python train.py --hidden_size=224 --norm_place="pre" --rope_theta=54000.0 --init="trunc" --init_std_down=0.0 --learning_rate=0.00139 --weight_decay=0.12 --decay_fraction=0.865
Each number is 128 + 32 x the weight over its row's rms, rounded and kept within 0 to 255. Layers, rows and columns count from 0. Numbers have three digits each. The size before them is the row's rms in percent of the matrix's.

# layer 10 MLP gate, 576x224, rms 0.0705, rows 428-469, columns 0-111
061:089149092108117155145094155098169152128111149079092182130130099114106110157100185114186111163067139096124141144165081099080153119124065162121140132151123169148143073104137150209185129088178088131165172137112155150058114078148143077081100124120111134100078115114147216111135091163123156184088189015146173098078104147103137118151174092195
104:138155101145156100201161132155093130162156107152088127132163115147125119143160115155067157181120144130071104195146114143069111120144120114163143150141111147126089131099102104061108179195136201111157228150102113080139161142196155109110073161144165126187106134154096130120077168151139098118109138134107116154133162088103092109174106103109
091:181123211094123182120129107107062086133110067120208101113147051097152140111107133139117107119158143102085134106155098140127121136195153107093171116161122111120133184111119166172146134139135129161184216149106168095176105117124087068083115141126084191162138122142156133128138164113135105133104172137155093117108129162168140095153148099110
104:113115046136105076172080168136089179123146092113174111039196124200165138177118101093071161118081127118105131068128107137133125097139180093067095124168133146207151123079096117147165109132128119147107136087132128148128101153118116154110144129172118123055090091100186086209141138159145189114178080165151076173096113096127153124117144126166
102:192142137151117168166157143129076127112118106111091124163096107126154174040188065107131143170137104130104209103132112163078142156134101138131131132125152124116122139159091148152115156120134092138129128121120175125190179037110082109176148126184136110151190131121158121129202154175110134132082156132164157159140114128133158121101077134110
075:101092098139103163133124124139107071096158125078188126130173082084106109114149137138132118108118108157142203062049161132164164094135123089101122132176139142167107131090079148073115138087190160153217171106114132074159105100078133105131123109122117123175158136164133107056177141176161145156144166098154142083133094122155145154161152118178
089:143069182137122162116134147148097111103155176207102142126140053105171107138110113143137140142158114160125081135113166162126120134200194173188120182133131164134158120092081162134130188136092091112098132125121140068124151109080115161102070125071166151143092192137155153152096112133125164164154122152148122147113133087190118152114106056108
093:097178112115144142118132133095075085149156175099157120129112115056088168150139118117096112137088149124155130124165154095149120155166109132124135138113116157092086074138141122198089150106116104134139158073093097101052144100152208107212114142119116174146145097164138147096072107097169098086157170123147132149148101094124151130100169054128
101:140147200138123143106149122103118182130177169173174152117125102179057106079096079164105096173133158187125131137122068163114146084150108122179159136159087142093105181111095109157154165167113190097131158156142186087111157155119159176127101145063123131123142116137124118142091080078079121125058123095091129111090061120101148134150180137149
109:117125120188089164107103159154131088132141170116140115152085145085176131168183177107092163143153137159140120098112113114089114098115088079142135135098130196157157149118085105137109125113152129111074162143089108108082171114125193114153143099167116083127076164204104194169121116112156148172187152140157134159050062088126122093164134098139
120:119165140112131167139136134137185151148113187135177205120093160084067097146141136138081098136161204184179139197128144098148083114134076097190127107121091123115100137105101156177121140116068096095124101175155124108105098142061171136110112029085071142161107158128097138136161102143162115075137162168107120184144123105129142100101113116127
085:142160126095177164134189102109108115112117142144125062181129132138142121142159078172109151111166118123128056108080129189137171157118144143068130158109144162180132169142122137151195119092153149093111133152120104121159091114188180095123141104168158126126097185132101181117149166097130119188149141223169114086110194182126070166167129144149
113:115157116064104106185150138148177066178137117058145110158137156119118128173124122127105126167163168151084103141136164108148164163168125121119136120073160119175079127114089222133147146113140157119165121102184046074131138158134137105144132135135115115084073126127112110108127118137150114096135179143086126108157101160120085132180115136111
094:129154078143149124120132155144177160095082166076153118140113098140142166104125114117120131129141170120157100154133126123055146117226119162144133148122090074194171133115023111146108128100062105185081149170102162159076159138125137110137116147143111152226107138138147122164159111190183114161127076128184110144080124138090175161122089142130
110:084159089163114130152154148178148141121121158184150093104138157143132109161121095127129142195145117141160198135120098139113132131108127113135083124158109180110079139178082064103141103093116129106188125138152141107153192133088121202150125060112133102089072124126060046172154094105102163098122105104121062129134109131072154123173120084132
109:113139153128201080148158120092113169130201131131094167143085079140151159105132189127093120131125145069154088103106130144106137170115209170082151170137147120155151192157129192087181112130168116107142084130129172158100118171105117147099117103169210087174166110140108145124081145112122106151120134084146098083130099146102106117134112147115
082:153120126124121111083074079154211114129080105122141102140126172147176134160124158091125140106143113107161150102133125160108111121105073084073133140178080109148119162158086081114137093119148089102111135131133093123159075119154162192172105146156108170101141119133136106127163103204122150195125119160126148083138119105112148146197185119162
100:084146124122189078149178161159154141133057145125180172181118089041099122140166170121144106104158107159097172099117154138096122111085114155155029136135221156118143159143137127118121141165118117132076159100149094120134100122170191127091121123180168089110211147179158152137113110095162146157143147078062147140138141159163144129162153154095
114:113146051144108103131081114183145137128145183209127124102147101154094120111112112120109087110134105133085167166124162143123125134096142121109136133120123119127147098153077086134128129174152105158076121105105108142198081071146111162137098138137168133070084171144116133087188129148104130067120152128153139118097202168052090168132090168143
111:088084122091166093126122152079093082193128154125141083141156193122152132155125132128127136084161122131115112080174156171147112169120122143140117124143112173196134141159125144142148120122123097129149136104074097117118144101120144126184147160116153142104098139054174167088112094137126122140111140096131050144123163119137149133173071164132
092:137136150140117095141131135134047141123118100206084118135143079094131105103143058154088121138116141085145135158128114097065086102170199119080123085083153132126123164076066127152182157125111174114151121145152124130050159142127154168136064163142188118093087158147166138158064203130144117054147126114137119140081113110119115169113128105103
108:091122100081110109201071165097161071140145180084181164167123139142092130130103055061093169147070130130140108170145124086129131132117074116074111099154114111094104099089063086108130138134109120099111094046175105116118123091153180111045165162113171110157196147111177121074162153149138151157124092131094116164106130105168136135106143157165
099:141087122182150072097088092115105215116092117160101116174090092135188154121119157116143117140097109118174170088153112106134151177098095120150100153093159104109142092162116100155092115184115194185084174153060130094101154080026161100132162138141196129104179146143104173120127153118147131089084138108115097123086115075123137129096116116130
104:181123106144118102139079166112145047099153174153097110161120102113096057162098117158109072143104167071114114128159099085087156183134130176131080119170093161164162116121128191118131132122099184068147143100170188079115094121117129158167180062098154060089153136139171182102181118165099104153110115162178148114129143146105105109146105097157
094:149111176147128111112098116137110183123141211196193128154115117106135146151113092104171115119121085131211124100113093167120130153087141084120106095175138089086185100126075166132106143104069136143143106119147100155125101103135165124178084143147150142168131129088094063126101132100121151162126138128150129107107156114118178141148141158129
106:179075105112099096171159138141090164109113135160165149107185088124111093094094169137134092162135120118160149139097138117048102097071197174091105126162095077123152148126123154083148164119090187154125121148144179134147147156150081096070118192139124099127183187156114140101114130145100087176111130110155167119137107111159085125106083097062
094:131069181137172153141095093088202208102111092170156178145112135189178149121125108122176125101082084104088154102126117110106140158127160164126128124143159093070112101083156133107120142214135148054113079179126130149110123139086120099097109093151105137090158144196133142086138082103106157102082114120109104159109085164131158128137111103201
117:097148105103097096122139104158154128114151094188157179110092140128095048134070118153162162145175105174161130136081143128108143163106054169157124143225106159124107128119111166131057127136135156152178124127130140107153141135113187149157123092137152155112095116154090129096125069186101083104078118115143080128111174056141124087115089174160
094:197109159132129153171069150131123085125111174160104131169130118076122187126081129113160110168146124143144066093125101128163126116112118153172133123143112191143098130181140186171138110118037190177060086099101069157146102106088165141108107178126133102128156091181144129145157169146168126147076110145125131067099135132135084188093141158132
080:190210164120145097145177111112079063168075064133135126117104077169120121150125140091068118130140113124147115121100122134126097106121117165111100111112206103087153146170136100118175130209162175146093092117114166165207085139170089104122162100130151057097160122152080116113146148099122117105155088126145123114065136165109160158139155098104
108:152195101152104132174142112105164118217130093076087117164117098123139122098082187111083056117153114104124105166156088103104130147046160181062122170089156126125174149110130110136164175180059146092101107146135152111096158122146141127178145159118142123103156130125151179096130159195113136135163123126158124083157157087130106118158135159096
097:114159121103143150127166129193136123132145127145114179121121073092178147063105134186103117130083175082152139138093117105100134131129112118122179108092180141078106124160149123084136164125089117140137067093116124138125123130094121142081098108109156104163084144088127175133106159094186101129173102046130139155102181115186143075121090122156
110:110162085150116129141164093135104089152091108099079140091141136120103084137120145177106092131143183163090159136131143090190114182119137103157215197125103123108117164088097146070141133171108176128168120189099125137137117098110068063125098154132150121100199162149181171123127168167141132169113110136136083108119175099154094144159114122098
125:143166146126151162108169103187132192089131152171114097182071135124153178192099108165093153167188105098105135098113108124167129083123140151109142128127121137164130097137135111184185134072098132104128133163097142131081172122128105148124102072182098128149118096163147115106108143106151159162102154120141082165090063164117176152126139171062
095:145090147147067141136140127171077136170087158197143123145080098056073132113120073138138081171185110163124118094131194135213123114140136097124102102066121165089136089150165142154121165058087139109130158143143130117133125113144103087125119109121133163123146142103160106130138164143124076002071097128107118175160183166113105128161130066072
127:126102161097148141209164082162120115087090160207138110153170120115125171119075056132130144117163148127085181151168103135177106231068082165110146093125145151100130096143131126152124160073147128102105116158107105111148125098120122112112091125114171079076094144141153083155123123167067140159085115139124122077117124135108160112149102090109
096:131144143140143070123155097136122093112032114137087132120093144142148107127193152170123112157134112111100161146131128104138115156167119119167144127119085140164137104109131160111145100108106134152150105180069101152125082135127099125105066093060120101082122096132125125143156087148117137078146178095187120161175120162144221143177176114157
102:180113096106032111134041137130095132153131069170150178112125134112129173120134116107104179085134154100103174141122092092119117098142193150102166129171126149140131127171096166120175156102131118156162105137121162127164165092118127132170129038175142128126115169171158155130145085193154168131170147114181126173111140095116108108108131115132
090:110079072140132119129122118163168128102067137131102155086132171161099152109099105103198140162126190109101108107098122175111153102098136074185056083122098148183119184169161151124139074106158166113146138126115143125153123117160143203114137035122171129114136119142092155132179095166104120140052097076152153144132093179106105126136134106116
113:106124160079143150142139077194156179096207118152085169119108121143096105159139099099108090121134146143114140123140082123105083133151100139085155167095151097083124130159125146099156178169105145112146137134129143114182077137207078146159105123090092083157130129093098155147144083135064170162121094121085138203169107122062132147136208140145
135:130100129053150122130155084187136078084126140084108074116151107153107171120100122088147122130181150136095102129085113124098119152145130172159155112131146042131162176099161160159104136129147099084137102139121059115133118091073134178140125156118198111111073098131090166102125131109104134079071169128103167123158124116112091159122024143087
099:117091120102049160118172130146156112090145106087146146128130127138112105141116074093150143170097068137135181109087085184103114126133109116073156102158147118141077117223085092088127153111153055145138183131156182147137129113112117173172139117115140112172133131095086145157178160214102130088099136130101111155136092111065153123136157152128
# layer 10 MLP up, 576x224, rms 0.0687, rows 428-469, columns 0-111
064:103141102105076121094130122130131093137085136119133135107171139187102143133089090093109158174148049065161140126089150155133147123114144116090147185190174138093113128149142151105154100181164146055141078129164151188131176180089075100170111115097126128115100096134116157095138147134135110146094142158177163077142152167135130157106145130080
102:129140083113142138113156103159176111112177076144156172071129132138130096144064067102119092070083092089172101103150148132161150168118121137163142141132116148099099150103105052189135127124184104078155165172083077123094142099148138110179166146121123152128131143131167125182136086118116131138144132146123139140134116095145136128077091148132
093:191112191128135137093106169207135127169119123112092104118088139083165113106141116068135157107143092156099141070187152139114179125188155116154192172088116114158111189136103199182132111094138152164138123106080073140172123126175128105104153096182123079174169141131089126159072152156115076130081164099112092150157129094095133099157137149087
107:096151109118068122099139131151082227161171099088151159127145177148054111124175131111112177149086165137175124105149151088124159137108152144115171125155125173124153161161140152172147141130082187145184112144159091098121141167096102116107129139155132134107142111105155196214077113166125145174140172176101064151148148137140155126090166156124
102:155169133162111109192163172155134117136140117088125102119115110180151165056127131150101183167137147149135137084104128107057186089171155135192096117059111137142113106142125095108140055113079068078165121135103167141115173129112117107126131166167120098227187096131127101180134124108156115052118098154124138177168127171174136163130093148145
074:127154153104071151136114120125060124105209103108066117103203146091171140117169164143107166152115159108126154114148128137114124061150131071119120173190090152203130111072108110145119098126141106136164138152172190124092181117113123130102155166117149126128109095147111114119138172127128130174170130168151149156123136065094131102147117147145
094:115139143086139126155117128082136132097130124096116151137112160171161171118170124108151118116144115073152115078120178160152110226133191172161128160103118131112030136132139170084144121125169147199175112098099141109111106147183105139121119113151151116176171150118150147099064129154143161197149119147157139140108186141160109211184118156109
093:158100100140129161129144059142195107146169150076084172078093171076128104103160132093158141094172119072129147146097134135150114109216113151157181089077126099074138164103110130179160129174138113148096208147148066153103092138143160123113113121092098151120112130087085136140167053169066161147105129114127091161156109135177137153045175071120
106:138145114067141158073082121122094125130175150122178165091124082133115106140127069150099086121125142134081122085171125122153134106152112111145170118106121102143117072106122122173164158129134089102075109177102119073112224126099168101087098121059108107099058175125181131134067112106101139131141107101129113157101103084132105079169121119176
105:193203135138111118111122104169170111132097122110079138106153149162103168122092120125097145109101062107174085165137114090160134090105100077137084086092077129111133116149119063118163124105069109049091149141134096106150120094101114126223133133127117148112162099105046179129131099189124167107128152146148076184114182109076149157147146155155
114:102101086131110113103091118109146136117195084127081118093157127077162172054086101118152179082122128113097092125095129157160082176155129144113131117155124104091133109141140175090055079155111149137126125077116101140156118103143162131104113148164103159147105125147116171112124088110092087116154099133106139089097138134144116160155139164145
090:082135112148073116152109119152116124149155157078197121141146084137134147073111086142113109176101130101175126105198131083149097123148135132152117101136072056096112164166145097074097158205143110171142138161147109134128174133136160227047155118155081112115088078099110118076119132136144172106088072078109164141162088097117163121128145160196
111:124081086059112060139067152101125107137138156102144171076142080067095090138144069133116160145059141087145109139180164173141047114111089149071108091110114138102126121137162154125124102190152154177123117155140069102118111175146094092096195152136146092181146135109120143124139125137185129110093126138111146150119111132128096139133106099140
096:144157150136126124136175171115077131120229102153173123110115149157171098134140127155058112117116091178100172114073127127134193150153166137130170145109168115089149145153142131104136162206152141107172148164102177129171106151127109083061114155153111111139093130077089123090104162065070078120130144119146131144112107131158101149086105137083
105:155153097112176134093079147140133146130086073142119125093108138101112198150128132129084101182115093192104136132144118108138109177112134163139115122233128070112128116129127153150130098100177063154132187134121089107129066150166145116122108138117146136095069150118156095097147160146138146121142107071070116127200103106134117149109146188123
109:097121118138045161168111138160146132132164142139110089089147185177129079149092114108147194128083080178100192116182135123089154117161097084119113100140088138152101111137157102127114070160134132169128132133158137137090165103126070105176112157123103123142047115122140123138155084065103144078109078077112163179168057110111133102142214107160
087:105148109121147138104094122108188164149190136163080137137075082088197094132103115138145151124150182080122089157073109137131073141098168142201158166064072085092211124181119108128150139123104139120099085128176100079092147156134073115131106103089140112128139071165059123141132125082077080189141099147112133185125113077185085083128122137102
097:143172179126104131119116106156179115112113132098092150138120108107120136114125090133076190160132121132155051076163135190171117106114097119218138118108150133105150101145171134125143175156115109108141126133127089091087158121142180180121139158097089115137131120190176150096112136163160122116131147143143143081166137146153113141113047135171
110:151188076164089128111073143191136105154149188182128140117123139134081137049101138102099088090118146162098189150085153147099086098131155133106112141120107131131145109112132072135138101179144111144102117110125132160184076144136126149180119178125149138092091138158100147066142131130111109114134133136113136103116168203044070193184118183145
112:160050158149137092103166172125049166185174107168125084130165156125144168100146149145118117067140111111100118072117139194129113085162157091072140149131093107199100097149143065088128148149163163139077188132097136062151139138169121109109165148133135112167142121118128119156144130128124098216116122188163085142082117077146150083125094092073
095:153154084053134148148158070141095134195139114107139209187103146166143139143109129168117069074119155157101133063116111162154090111145108081121161122133190134183132076182165073134109120079132101110088150156177117147125098113103089106098193100162124139163164101113129121095114104142132141129184150136123143180168128090146114128170075094211
107:150181122135116107147069153144148136093097130106100127148130085084087130129104076094146102142130141171099125146113160144172199138095106148039177126147109091126067120093107126113117103046080142135170148120106124118134172126212135117052119133175106139143129111070132127126134139152091182127140085113112136059115118141139135099121129180154
099:181127124169217126154118151105157088168142173143104116074141220090108173133146134056151056105143155104161140141066137154142102111091124118139113082130122112104103146099102093171125132140180101099106110109138126144129132103168136188169062112159161150153093126175111104177107132102109145211171137165087143133114161155099150160079127111150
103:168097173121150149169149117063094083075189167116153176193148096162082133103109086129078138136116147120072089158123117112167111149158104160136102136093129114118128147124080168072137167132087147138149162096131118082110093134114138135126136135101107052143180142206138176106145152122079116159125116168155158123076121117151166154157112110087
094:150146143105031079083118140175143123104147109111187114098153095111127065136109154164108164110124173156076090174149161140102120116123134127119141134128100154142107133124094121121074098151092170093196146079170143149124127143174064158082091100116162101082078096067121161092146082105102117131111092152145192125165102102114078093175177134091
109:045153133124153125142134096093144124160157059057106061089102160157108125160138128174115134158137146127134097127182128160161154105104090064133199089116129152156116126182074088088103117116146077089163111080063101077103137093079116123150154094116148155120141100089161189185117122141152166057098166163181062125069098051088165127149178122129
095:121110161129127127121093176104080097113088108146131119130117141179102054148137196135070126116101115153135118201186084134184120126108139108179170127160167108052155131123121126175107152096096079166089113210125121135131142086233154123055143108084154166133104082141095181096097132186138176087109131116145099120142120091154123098116096177128
106:167179124092124155154175119152061061153114112102118120163152143135102122096198127088099118068193134150096095129131100147126116146114154113093107179085190148132202152134157129130140181104157187087060192145170111129152146096142085103107089115108092109164164186105149146134141153128141144155172172131107226085135123149176094078194132130113
089:152111147128087147093131135137120103077145108100191125079153120145128085088099141171107131100109147159145172138158166119126063140106200137146128150189092103151141153095160102111061135144135130093134115099124109120121082172132068109128129139151082098137080087084081074126130140106115144109221139071138165100193127083148149091169100113098
086:126139111118168128105132136085115132093144077144129122123115161147188115146116103091156192085139133108157143142088129146133159124174137166102161137134133138131170058120180130124164126174093129111096112092192155194170178115080121094154159126129109098119075114163103083081193137109142114159163061140099126152083149030113124077006107164107
106:189181140135152111130149123103124114119150131151176121139117129089124104157138134145127126134149166101149094141127182131150086145155119129117111092115128145138071199135142155135145137148147106101133170097158131103135099168144127119109089154148155126134117134123190141154102139078074111183133133132109155159122145109113154084135091122092
101:084135138152117114098087117126104145100067171151092104156151132082156162093179084121136073117140142124123191153143107164100142125085144098070136102086120127128103108139092200104167143118157066133106139128101149158102082067106122046149158134171121104144111083149112137106133181166089111121147132176169143137150106106128169141152152120062
110:174167069174115141122118090088157094130097178136043138142106147082101107152134148127077088165145159151104117149127098130147110130109088147130186155141140072131093223164108135142135121126127107144190107156121176083096118155092156042134123114170123128171146118121160101121150117171076131172143111093154118109151130099110166121097160106124
123:141087154131136091116106144096129143150150110103088108115147124125107159130156130124088083110063164112118102129121089139124103094107141090110144112170112063162156204149120120145102137103161096155108079068086188153114100174179096126083159136135176149167149162088121107176133159136111140117169105127177131153131187118159170083106100113160
096:124194082112128076087057097088128119119108107119148111157160148167143156116134148087120121118039107086182151191119071095064128104101112174122115111133151074165162140109152122115124106164148075128089126107152130128119108132109136103213107140115119137068169097190182133166137153109130166118164055135144081163123150134100141137159124159185
116:092080186086122120152133061140120146083140204201146104105123149145120188105075087110078114131198127119089151120104126137153137127098137167119172152123081122101097080150196182130118100106097146086090117164101098189126146072108113100120126162096172142101097120150110208141065134162129138115062122173129080077114113173186122159145155135147
095:130124098153085128172125100164146130120123114101120114118117154091145156151118176078211133095136083165155139065093134180142181113102116057132108098145135125111111145148064123111128140091182069112135146146133122158140134115162157152104089141106144177155125144160075145033139057146088139146127092083107182093141104128124134127095172130109
107:103152150121054081136072233120145131162131125145129099082102160082191165146113139147151168086115148149099131098124140132151102097149179085164102106090119138201182138129076153058130086154067113139149065116151123156093161120114114174190138070183081146181136158089093136170089131115140079094204118146107136169087142135149106125128172078145
093:110160097107091112165130101085122129155126089128098151175094087104133096165125065095138123078160150137069096126125110132124124150146147108102113081159093153163095102134122155212119142085135108091126179113171081072106165087203141166118195122113135140168131137116105180114102143153066172073101084086108153054122103211121099127168095119104
115:164132137124137121149144100137165102129198106131083175113128055161106111148169085063087074148117184132079142095155145130158090110104126138092154177093178113048101169155100115077141114191114164151113113117142127135137074155143115085112129220097117077129116124146096159114143142106089144161109061140116117130179125141094127137139124147164
116:103173120126161134065175180162148116112124120130146122128135114106130156044144122198121107084141106147115141100057130156097125193138142134114090149156108125105182095078116089112127176125120104105151097111107153077130173095133175138172137152115155026103088117164121163083156157126021074162147133150097206107138145157147104142109091149113
095:194152168153127128135133168124071143124105090105060165109140090202118155160082123125144147123206071135149160120090135095166156096125165155084103196146127143143089106101134091120123092157078154192165112119145145166129148109097090133104115120112149127130152093135138167223172150097222133195181158149135094077078157149099138141124105119106
# layer 10 MLP down (transposed), 576x224, rms 0.0672, rows 428-468, columns 0-111
062:142167167110170194146219144146127139135112101154094151083161093150109117112144146183161083137121124153115222144079096108091101144123122153077114168124170118140144141119137163117124103150114128110166152133152144154142141129080163119138128087182109174079155173123185163098050148153099116100112112158150166161164138159166168109155126089200
105:168195119206097108095125088062172172147083136164148134154134113113123182088034127108145094112137121118207073125147113131173124157184177101105186141170103144126193153145140115152169191098080090126127087180103125107084149092104095147137137166090093096115131145127153093142110134171109150124193119143112119080093095137116140124080109116125
093:172143105134156174100061175150129090171090099067108133152147123101092094075166074066133125116151121151126140120164157144073184087101163111134169157091103113161117125136097139204155103106160115132104168126094104148156119160121154144104155095117124102144127159120116106188130125102146137101155133044106114165168123110114169106187144141119
103:121100093111108146149115158181154133103152096149109130091151109146122144134117122113116111143178179180099101082107147142154088132107147136144124134151142094181161150076156062169227089116161123126126121104134117099124138137120139116111124095197079063143136082143159093185104190127097134129173105154146146099123095156128089141136141143131
107:137150070077149054131140138105162158156125126120167128079130131177158110181044177172114164104105167137167091098095114103106157091167177131140150054095115133155140127133115108092129101100082094137150140112103151164066132211175123108123169125137107177168114123132124089163098109082164104100134080123109122121109148121148057142143114122146
075:106175065128171133171155106111128131155113131149182141139118127108160091141155152131111131161096131110082089155179062146160068203045089119061114109120173062172100179084113109055148077063115135148149126113133166127176130142089129088172119095171174102123092086126134116088143066126089073085134152090146085107091107111112149140028124116097
092:127082155141144129142157080152118153115108189124154130097160131100184167151120179093137066100156109154168081112131147200111130131156138121159150148124088112114087078169145131094150109099146094136151142130168127096121105138080119128127128168176111153118121114088116091149134086165172079158133110101177142143113185134175049158195149118146
098:127150149083136199116138093128109178154097125165185128122197082105167089111153120139137131109169157126073125133154157161142115157109133184152081126098140174146123095155119158110125205117121161095121079121142198124168139139181111097110119184071124181092084147082150153106114152091194126126066159129153068074155131124129105122141146100037
103:112113119141131132178112126152095127112178168180062181156148136149113151089163119138139149151181115120136164171091169126174108186063134054066128181133137109053185119079175132120072107177139114133156094094108123109177082126112113126112107122119169127130174078149112099102129093112108088154128111133094160105096081132122091199149138097221
108:168150139104167158154171110138100132074127136162113196203108095125147101134091087058131160145114060127144089074142110137139071146094180178169159119179215093087075126103143107160158176172125177141118081159134122146094139101073152177104126081139122141136136154126139110117135159141095180123112188130087137105095118163131124126110183118079
113:141078160141154093128105142108084080083133122124145107156140044114197171105169159135114156148120060122100130117148104185107162132115210143110153140144122108124146069124172102168120255150084100175118125079125140099151152122138081120115163157139156085163117084106166080197143160108123160159137095101129125107139119108118132169140146104109
090:154169089151187070119149144123150145126114105145127113104114087154133134107195065163073127074088182131151088116161107156115173141124075084126162100120125116160077142109132159172167103148127128102135097148109154075127126151173172054156179153085090175109125132205117187138171107151136059157148119110159102146156086113144114171079134143130
114:154112121133116179120085167089117173124096140113128157157110108061097080093186094147159142106031103074137125081128132128125132134097163096038125097105121161078184116120168156113083166189096131176158157083117170143145157137173060131131161089122126152167135158072145131136149124087158139148179099203144154162061103124135125179102104113087
095:185097152120156119057078129122148164147116093067132069067177192136140136144140065114145115170143144098117075152195127074100154062183144151136090151162040086140163136155104117170078124098098133085069143121133206117147112143106126129148127123085132138147156154175134145146194172165088120184107067125186123190149148111159074164097099200128
107:130125148195099162132112134118115101135136176121134183142133137110136071099177114142142122083107158063173115147123068102119135114117144094143140140147188126088143193131068110108111255165085178148094089076110141085143122140110067170127142147158115111129177116094116144140118154141104127156146153175085156138135094111169159107103076118143
107:141131132091108171062117127212143124106124099150161092125134157134096115178131055110160144112123120130149192154155090077117147138183079067156153130152110172121084139114152077167113157135096177195112118093119129154169163026132093116164116162110107156118146128137153127162176085099116111109151120161113118158136138131126109091139130092158
085:161115137177142161119126105107151115103161068067107139125142168109089121104132131115162109131081164184122132149152151139137119116111123092074095143139176164110091156128111100078100145106085097115215062140095088165110127121119114150130093133136098047133110146126119101156123184104110104100131155160171192102095174125133117136133123147157
099:125149082093145159116129164158122166075084159164117185102104124061111147115140098090157137100177116122079129195167165126118088104127130134086139125159155127125084150140180109143077047124094135139061142125127178197121123115095153115093150089139152101098145155128131094187132132121103146176138170086118107131093122130162102115164154146095
099:176141106141096077121100110078112094127165167149148130107122126127086139092131143145119126094088161141075149114129184168091095146147159154145096147109094057137089123140092138145077000209109150088151206099139146119145141145132134126128140149094086161134113149152115127068124084089116144152175137134116159079147174141180110132126143120158
106:135154170111159123158097142157114066106167164118125110110108156137079114118154187143141136093160094196150150117129174126144072110078102087091102126138096096130121158133109141152112013143137133158166142112088120154139134135110150117160179119217088136117088138086113111080109111104166156144141150112153134135139102186124135147179129166154
093:138117052117145151146126085131119137158149134147137130167128183147101134151140152129138096121121097217064086119093130119159097155105096172069166107113148097134088127116083087090101087075179086106098180158117131134124164136137124092152118129141106166106123143134125125094124139171132165149188078134080107132122100104133099112137056097136
106:131098198076115131090104098132058088084198139150138141066151143147105121100122158138135095101149047153061133148089122164098148166105157147112110101111140154117138163070084146114121128099111130151092156167050102195135119156132110136173126123178127131084083137077124139139118105101092141156154141184192194095148163175102110130152101099125
102:123116104092116143140082134211118174099114187103083110208139080134120093119121124128178143143113098064129151130148123189155083156078158146123154092104124141118146171145137147189113135197017121129156074110136155109151150141110153085150123080108134122104119088125169149129163120134111062156113105140111148192143158096156134153164147103148
104:133127134117101159171108076081107060094124160133096132078152074112133065118112172146123126105148153084134122122111086170095170129118144164149128116152118122156171158118082086108126064154080155095096152126111174068085101138049147128125163097138133095196161091110166156154136109103089138141079049149160107141159115145116139099142110113118
095:092144078204170156165175208088154112093077104145076118090117148167136100089153115089112100096152178144097093131166098055051074109107099134121121130110153140137149177128125113206162132137160138092116160127111129161120145164135119089125147138097112095171165065189161114148180128142094121170211147081153149136144113111114187162130112127152
100:116147102167157163109088088148175152164167091095131106089116134122151192185189148168130134106141126135141128143144099173154099178103091080118169169099135130174103138123088090138116255128145132130169132132096129085137153156101066141116148131067072150136159138106142136184108130121169148115159150168138061135137114048092147094131151154144
096:085124110125147138097116146112145189121136137142170159200145185137124154121126109116093180161110170090074095127153162088108183148125188136129094161094171111122111126095093107099128180127183148105104116133065173095038144078159122115147111150151096167108117139133169130077105177104130150132110137147080138178105190155076118093058114133133
104:106067103078101122140145118139119146135122115163143145112096157108133101142074099183183123143178111120191094167118122127078139087091124216140100148189110180118095109151136174122083109157092133155182102120128148153108124096116164139125132123143154130102093161139087126134144042128116102090100084099142053122136121096117140120117096154171
091:110123139215096153082093169069109160117130150146090173100151112124104114112118092160155079187084149125144075084153173076126109106146103098136112135134092063183125104154120102122106244140115105136129126064094114105168099137144160069135093125132173115201097104155075135156158108123111194174158139138152116160126126170098166099129125095101
087:128145097077127109079173180122098136127128117155124136070167134090134132178169092042142114116183165097104132085124184127118158114104133134167181117172145052148169147167142087132176102094152155146065183068140073144149156107153143137103163120106112080129079142126114119153125099144168099159154081115128110107092192064084136146120129094117
111:168155117177126139157171057144144133198095104200094113106152094121135088150032127118083148123147138084132132146143114128135128172125101156111106108182118098107084143132127139136105029137090123172101194141193137112116104141110117144094095152126106079096114142110109164142120103099079153165110098121138104121163154111106099118068090106116
099:102135062064112135087173145110152089131123152106150193157132100140117132115101129139144122079122117090164124132092138145132126133175114081115133136056155076086111168143166106044149240047143170156146119157094141131112121121097197100089117132111138081128096097163107181163123147108120151142168135117121124183157163147229154121167102130120
102:104133129106106121130121113158140102104090129165059121109106131127124101192107140151147106119142125097069139114123131118160092135097146140097120127112147165141072183101097145139174000180074116123117175130138145100164103102083124120163140175150127082094131157134167190128151168131132119175127111169160101140136157168107138142147139106135
102:131109113120132107102087163126144138147118113111119129181087129125100150091148144142141119144083159121070115147106106145115154131123127126128124120155125112106143125133108144116105255153175081121135146103127159110123159137199102141104113074128160169159160179140134094147145129084078120149162073141080198170143124094134120119102151149072
097:099172150125077053067076113070118091162108076117195127166136092137116201176160152121174081130138187114103125167108144148133138091185102143123043123069142064114115163188134117172149036143122070113121107125127165120166126096180097133174109171110082180142152129090106140157148164067170160152139131086122101126101147146132080126118104122145
093:098106141091109121153115117178160122093109122181127119054143138105130152146119106145097141128202128131121165155141108133160139098089107149103134129113098132116144126112172128136104000143106112094077098149162101148160115084112116118128127090112120140097120133113106142131084105145174123129092126130112115089061098159142112164127121129117
094:168079087160135152101073170113100120160177089146184129140168106138117131099066081113129081113098166144138114082125162068147112164107094107099117173099140110083138122138177085122147207106151121133122174106192089125134127081118149084184149152151163133082151128126127149119155163161172106127139122151096129105104179117130098143149119099161
108:028136141073079126142136194149156164145094167131120097079114095139139145120115113158141154107120139146128081122162175153129117130167153090172111131064134168141144081167111137113100130151101073096137074121115126138104115139142123127153204129120068144163156130077140128190080157075145093083161120092079148150113112097128136136130144153127
092:146123108100166156118139138191136083108152132109099141060106176131127108102072146148157099196111142157202155131071127153146114162107141149137156174090129093110088154122113165098113108159075107148103107150089172154125111144098120080112081127156186144074152106135146140170174136126152110176165141196183100174142185095144170101075117139153
109:137114149100166088163149088175128145061156121106070082147139075108135126148160080122063106130102126104115109110112113150097120157196138128060155159140128078124160104130092135088128069191133120094147142125128103103149126086137108128103104107103111138137125130084113150124135151118128135139101162097088159178174082137121047108105162144192
118:140070125101150141128085137111170110192136125145066165127167125100074103092069057104115106098113131167121144124103163086165136112071169124152130178188100049129153088122070167164142207113152139132101152140104145133108159084176136141117145120148122087122138157089157092138115151098105063124130094101099069151117134183110161167133150126128